python train.py --norm="rmsnorm" --qk_norm=true --init_std_up=0.0184 --init_std_down=0.0 --warmup_steps=385 --train_tokens=128700000
Each number is 128 + 32 x the weight over its row's rms, rounded and kept within 0 to 255. Layers, rows and columns count from 0. The size above them is the row's rms in percent of the matrix's.

# layer 3 attention query, 96x96, rms 0.125, rows 73-89, columns 0-95
size [162 110  92  73 108 106 103  98  80  82  83  99  87 105  63  73  86]
[[ 87  95  87 105 112  82  58 159  72  81 105 105 122  64 144 144 121 177 100 151 106 107 114  88 177 185 158 112 141 177 179 163 145 123 173  96 164 104 157 132 105 163 149 170 160  80 163  90 109 104 153  95 158  95 124 101  74 126 125 144 161 140 104 113 114 178 152 148 120 168 132 159  85 148 125  66 121 117 146 148 116 161 131  94 156 161 142  94 141 101 194 123 177 113 115 151]
 [185 117 119  97 172 137 160 103 176 155 139 122 132 171 125  86 152  74 139 118 186 155 189 137 109 114  71 182 143 140 116  51  90 127 158 171  76 163  94 110 158 102 123 111  69 176  88 148 113 159 154 103 168 136 139 170 136 152  99 125  94 122 135 176 120  50  85  95 163 120 156 116 152 116 123 179 136 128 129  82 145 121 118 154  83  87 102 136 120 174 133 109  80 150 154 121]
 [ 72 105 112  71 185 108  95 113 100 115  90  91 161 118 107 102 112 129 118 133 124 120 123  61 137 163 129 164 106 153 177 140  87 143 198 134 116 166  80 103 161 110 112 129 101  96 139 112 107 158 144 110 148 150 144 110  36 172  83 172 167 144  75 130 137 113 112 131 184 219 114 131 133 140  94  84 145 176 138 152 122 149 122  76 134 156 140  89 126 116 155 107 178 103  95 166]
 [ 66 120 118  93 173  92 149 143 123  84 135 141 198  92  96 121  46 158  90 171 126 134 109  80 131 204 105 139  65 154 193 123 122 162 117 121 140 121 101 120 108 106 112 113 136 140 161  97 131 128 173 124 138 127 164 108  70 167  86 166 156 129  86  98 161 118 118 151 104 156  62 139 113 139  92  62 159 115 136  84 114 164 126 118 127 121 140  98  97  66 138 132 114 142  61 118]
 [161 123 117 141  76 127  90 179 153 113 162 119 131  96 140 129 111 125 128 174 144 126 143 123 112 170 195 101 128 114 120 151 117 206 117 121 166  81 107 154  23 108 154 148 103 105  98 121  70  87 109 167 136  84 103  88 226 113  76 120 150 134 151  63 128 130 123 144  42 146 143 137 146 144 109 119 118  84 170 142 137 169 123 118 122 159 143  98 151 160 107 100 116  96 138 133]
 [167 120 109 177  98 121 107 137 139 165 141  76 158 133 139 135 160  88 128 134 111  99 125 172 131 160 125 156 199 172 107  17 156 111 115 119 129 124 164 136  91 117 166 167  93 156 102 119  72  86 129  65 176  99  86 128 205 104 110 116 100 152  96 137  86 113 163 108  71 122 157 173 111 132 129 171 136  99 139  91 110 134 130 129  96 144 154 113 137 167 173  93 139 123 192 104]
 [168 116 141 127 101 140 147 108 156 163 132 150 127 168 160 141 115 140 131  91 132 118 156 194 147  74 115 123 113  87 103  79 163 100 166 158  76 120 108 126  90 100 114 162  83 178 119 144 144 115 135 110 177 165 140 199 111 125 154 105  61 152 168 164 116 115 114  99 163  71  98 125 138 101 132 194 128  83  87  94 102 114 147 134 141  99  77 198 149 127 129 129  71 170 141  45]
 [138 116  88 134 134 111 136 118  91  88 126  86 124 101 117 138 165 105  95 107 108  83 144 147 180  80 125 184 168 153 131  92 129  96 172 150  89 144 133 112 161 123 176 142 108 123 137 131 118 122 189  55 113 133 120 163  96 115 137  64  56 152 151 152  79 128 133 191  85 129  87 122 122 167 178 163 166 139 103  81 175 183 150 156 155 139 139 120 120 105 176 108 180 130 197  88]
 [192 159 116 145 122 173 143 133 151 120 123 156  38 144 187 118 157 103 148 113 127 142 115 178 112  88 132  88 160  65  96 113 144 123  81 104 123  86 179 146 128 140 143 159 157 151 120 131 136 139  79 110  78  93  91 148 180  75 216  89  98 122 164 125  77 189 133 105 133  82 168 109 115 122 185 165 111  99 102 150 123  86 147 155 147 101 127 173 126 168 129 133 118 130 136 151]
 [120 109 136 163  64 127 100  96 191 153 134 164 164 180 121 129  93 133 169 133 157 141 106 177 101 126  96  67 100 112 115 126 157 129  73 136 129 180 128 128 112  90  99 116 112 169 103 121 132 127 128 180 184 183 122  83 140 128 126 104 132 157 160 140 171  97 138  83 128  98 121 128 159 166  76 140  89  78 185  90 143  93 106 130 132 125 105 163  88 179  95 108  18 135 128 123]
 [136 141 143 133 117 129 129 119 180 159 106  96 137 147 106 103 101 105 145 172 122  98  82 152 116 104 133 123 175 130 124  55 145 192 110 168 127 224 124 128 113  96 164 117 101 123 126 121  93 208 110 101 186 167 109  83 106 121 105 170 142 185 106 100 145  55 109  61 138 178 121 113 137 184  91 125 147 132 125 146 153 127  87  85 127 157 145  86 159 181 142 102 126  96 160 108]
 [151 104 115 153  87 115 117 141 197 163 183 113 175 149 137 109 126 138 140 113 147 141 135 160 121 147 111 160 115 108 100  66 170 100 145 111 101  75 111 119  63 108 131 199 148 162  91 119 102 107 123 140 158 108 130 155 170 148 128 145  86 152 122  98 121 159 157 111 128 109 131 145 161  51 123 153 132  87 106  83  73 123 165 145  95  88  94 170 143 102 136 112 134 159 160   1]
 [211 140 135 147 100 144 149 145 190 129 136 165  42 117 196 121 142 112 147 137 134 119 114 179  96 127 144 107 125  63  95 112 120 179  83 122 149  93 173 140  93 139 140 164 118 132 113 119  73  90 116 127  94  93  66 105 185  91 178  93  93 127 180  55  81 159 121 128  72  94 141 116 116 124 149 153 100  76 145 138 126 114 110 151 135 118 156 145 110 173 132  91 103 131 142 121]
 [101  96  95 111 137 121  79 145  42  85 122 128 180 111  80 168 121  89 124 136 151 126 156  70 137 190 137 102 109 188 168 151 119 123 140 112 177 128 115 140 141 128  90  88 148 121  96 114 154 131 120 164 148 141 146 114 150 124  65  93 186  87 105 176 139 107 122 143  89 123 158 134 106 139 111  81 120 139 159 138 124 146  97  84 115 120 124  58  88 142 134 147 114  83  87 238]
 [124 113 125 179 140 124 162 117 104  76 155 148 141  94 154 104  74 149 148 129 116 164 112 117 129 175 170 115  91 118 125 193 100 123  61 134 139  58 137 115  84 133 108 128 110 103 147 116 142  91 160 128  74  73 115 157 179 141 118 119 152  99 157  91  77 177 124 154  17  71 126 120  99 100 146 126 138 100 144  84  95 125 181 158  99 114 129 112  65 102 133 146 151 147  73 132]
 [161 129 143 213 129 158 133 105  98 151 136 179  98 133 150 150 125 124 156 113 105 167 153 132  70 129 154  82 115  91 104 164 138 112  84 121 155  58 183 132 112 166 106 145 153 119 117 132 157  64  87 162  61 116 119 131 187 122 172 116  98  96 165 122 101 210 175 128 110  58 161 138 118  57 135 153  94 126 113 137  97  83 134 172 116 110 133 153  94 145 107 154 136 148  96 133]
 [135 132 204  74 145 130 154 147 150 190 127 126  93 121 127 160 166  55  95 122  91  76 143 147 122 141  83 112  81 153 106 177 153 103 128  94 124 158 122 149 123 136 109 119 110 118 113  89 107 155 116  73 129 152 135  97 149  54 149  54 130 109 133 119 145 118 151 163 167 114 106 142 162 134 157 139 147 128 144 192 147  39 114  79 130 177 120 119 186 111 112 124 127  89 201 103]]
# layer 3 attention key, 96x96, rms 0.12, rows 73-88, columns 0-95
size [141  74 118 127 103 102 110  99 130  80  95 103  93 101  77  98]
[[120  82 127 170 168  87 139 130 112 104  71 118 156  55 172 183 129 129 141 136 156 127  62 115 146 164 168  72 142 113 175 140 132 156  90 120 100 112 170 121 117 127 140 152 132 125 114 113 129 123 119 112 131 122 132 110  72 112 157 134 132 140  84 131 129 151 159 166 145 190  92  88 133 201 150  72 128  61 144 145 171 202 117  48 196 160 142  98 156 126 135 101 105 129 110 142]
 [138 135 168 168  71 117 154 163 108  83 223  88 136 157  76 114 102  95 149 147 123 115  85 118 123 119 107 146  72 150  76  96 171  70 133 122 141 110 123 155 106 115 165 170 124 130 168  95 159 132 131 103 152  61 104 128 181 157 122 191 155  92 153 150 140 133 127 115 149  80 134 160  48 127 118 161 160 114  88 136  86 138 133  66 120 147 135 134 187 132 168 172 134 121 125  97]
 [122  80  62 195 114 110 121 167  96  87 109 118 195 105 114 146  75  97  97 131 152 121  46 176 157 165 155 132 109 102 146 127 126 110 113 111 134 112 169 129  90 193 156 114 183 141 141 102  98 112 112  89 129 161  84  43  91 121 167 112 165 147  93 135 110 155 154 151 133 158  70 132 124 173 147 116  89 108 128 140 139 125  96  81 155 124 118  59 140 123 142  74 101 128 149 112]
 [150 131 145 128 159 133 166 106 146 120 137 205 166 137 147 130  78 133  90  77 130 182 134 169 136 104 124 153 167  79 168 150 101 109  91 193  48 135 141  75 170 106 134  78 128 180 105 117 149 139 127 137  87 155 172  94  66 162 139 137  92 138 113 161 156 112 135 144 145 169 116  86 167 139 134 136 123 125  86 131 173 125 127 182 159 144  73 104  82 116  77 134 111 168 133  64]
 [127 144 193  99 123 120 152 102 128 194 152 169 100 110 127 123 119 173  95 118 116 177 160 124 110  95 125 146 157 113 130 124 103 176 122 193  63 186 139 119 165 101 123  85 108 155 100 154 133 142 154 184 157 136 165 144 105 177  65 180  79 150 179 124 120  92  92 141 115 159 124  79 180 121 135 170 119 111 126 116 175 154 147 118 149 124  78 152 127  89  83 176 136 175  96  67]
 [127 146 176 138 116 110 133  64 120 135 168 129 101  47 121 120 143 174 154 123 130 167  50  90 150  89  73 129 126 157 122 124 134 158  83 118 134 156 123 136  87 122 111 120 108 105 119 150 201 174 137 195 121  61 124 138 168 144  98 175 126 100 178 131 144 159 149 130 126 136 137 125 157 154 138 146 146  75 140 140 147 169 171  69 139 167 121 151 181 183  80 188 142  80 112 115]
 [130 120 102 138  69 150 114 171 103 100 149  52 139 131 134 155 132 120 130 117 138  54 107  90 129 176 111 120  87 162 144 157 152  89 171  62 191 110 116 190  61 140 131 177 150  94 167  81 155  90 123 102  97 139 108 128 153 108 145  87 176  98 118 134 124 126 152 105 141  90 171 205  91 118 121  87 137 124 119 121  72 101 136 128 106 114 172 139 150 114 184 161 157 104 132 175]
 [127 142 235 114 180 148 153  75 145 134 119 130  82  97 146  98 134 144 116 115 187 187  99  68 119 168 124 100 135  97 102 135  93 142  57 132  62 121 148 110 141 134 118 121 156 126 116 138 158 172 130 183 112  83 122 160 165 119 117 153 172 114  86 135 159 157  93 131 129 116 132  78 165 126 122 103 130 121 131 136 173 167 163 100 145 174 126 124  84  88  54 103  89 157  75 136]
 [ 88 151 121 143  96 128  84 151 127 150 121  85 111 109 130 129 148 133 163 152  77  89 135 103 157 141 141 111  73 158 122  99 158 137 181  87 173 135  94 154 120 137 135 202 118  74 146 180 133 103 114 147 148  87  96 132 135 117 121 130 171 122 107  70  81 144 147 102 151  95 157 173  73 128 107  87 161 163 142 162  70 140 119  77 102  88 178 150 167  86 171 146 188  60 116 178]
 [112 116  51 175  57 120 126 146  74 141 158  98 133 138 106 168 116  85 136 133  94  92 116 153 150 115 110 166 122 171 145 125 154  88 166  99 214  77 136 190  66 150 131 154 124 104 160  87 103 142 109 103 135 177 119 110 129 112 149 134 169 143 177 109 126  92 181 127  93 115 176 138 114 156 121 106 136 116 112 110 115 108  96 176 145 107 144 133 142 209 178 169 117  97 177 157]
 [120  79  55 216  93  79 155 127 100 130 137 150 157 125  89 149  76  98 101 158 126 149  54 160 128 155 184 170 106 148 123  68 100 140 114 227 160 108 149 117  91 194 102 101 169 130 154 137  90 128 126 155 119 137 102  67 150 144 129 141 150 135 130 120 116 174 152 144  96 137  99 112 134 128 120 146 146  77 160 124 164 121 103 114  99 119 113  80 127 175 117 123  86 106 126 166]
 [140 114  98 119  77 142 110 143  68 117 139  99 153  93 117 144 141 152 151 104 137  90  95 118 115 140  34 168  85 127 149 123 168 157 181  55 197 124 114 149  49 131 120 166 127  82 134  86 148 118  82 161 137 142 135 105 125 142 111  97 146 101 159 138 114 122 167 124 138 147 172 208 152 129 120 121 135  77 117 147  95 125 129  94 125  92 154 176 182 120 125 182 179  71 149 118]
 [ 75 141 184 139 105 108 128 126 136 167 155 144 133 121 139  91 132 168 106 135  66 178 119 109 161 133 124 144 108 140 133  96 109 159 169 211 116 154  82 165 111 118 111 180 125  66 151 167 142 129 130 164 168  81 131 119  83 127  81 238 163 127 112  83  80 110 125 125 169 123 156 112 128 119 125 100 150 106 104 109 104 122 130 117 124  59 116 148 147  60 148 169 186 111  97 101]
 [167 159 174  94 141 115 128  85 146 136 150 149 114 146 129 137 111 118 136 122 123 153 185 142 110  79 130 121 170 140 125 179 136  98  91 147  80 121 155  97 185  93 156  83  90 191  84 134 127 144 179 106 150 123 166 169 132 147 122 165  38 163 180 140 166  87 107 127 125 150  93  88 120 149 152 168 127 152 121 156 158 154 145 121 190 216  92 137 118 133 102 126 100 170 170  73]
 [120 155 185  59 171 137 121 120 163 155 132 148 139 110 180  90 130 150 128 101 132 121 187 114 121 127 141 175 136  70 162 158 124 177 128 124  54 149 143 101 176  95 152 107  94 136  90 157 121 133 147 177 143  91 195 128  81 133  74 181  66 126  87 129 150  69 109 122 166 152 134  77 144 127 146 125 120 131  82 105 166 143 164 167 162 124 115 112  98  75  94 128 162 158 103  84]
 [116 154  85  78 102 130  83 155 135 132  94  88 127  98 132 137 175 137 184 130 103  71 176 101 137 140  91 128 121 151 135 131 154 132 194  69 170 128  73 202  98 130 137 180 117  59 131 138 125 103 126 115 143  84 135 157 116  69 121 130 123 130 126 132  99 108 108 115 153 132 150 187  88 100 149 104 103 174  88 133  73 122 144 143 123 112 193 174 163 136 147 143 197  68 135 169]]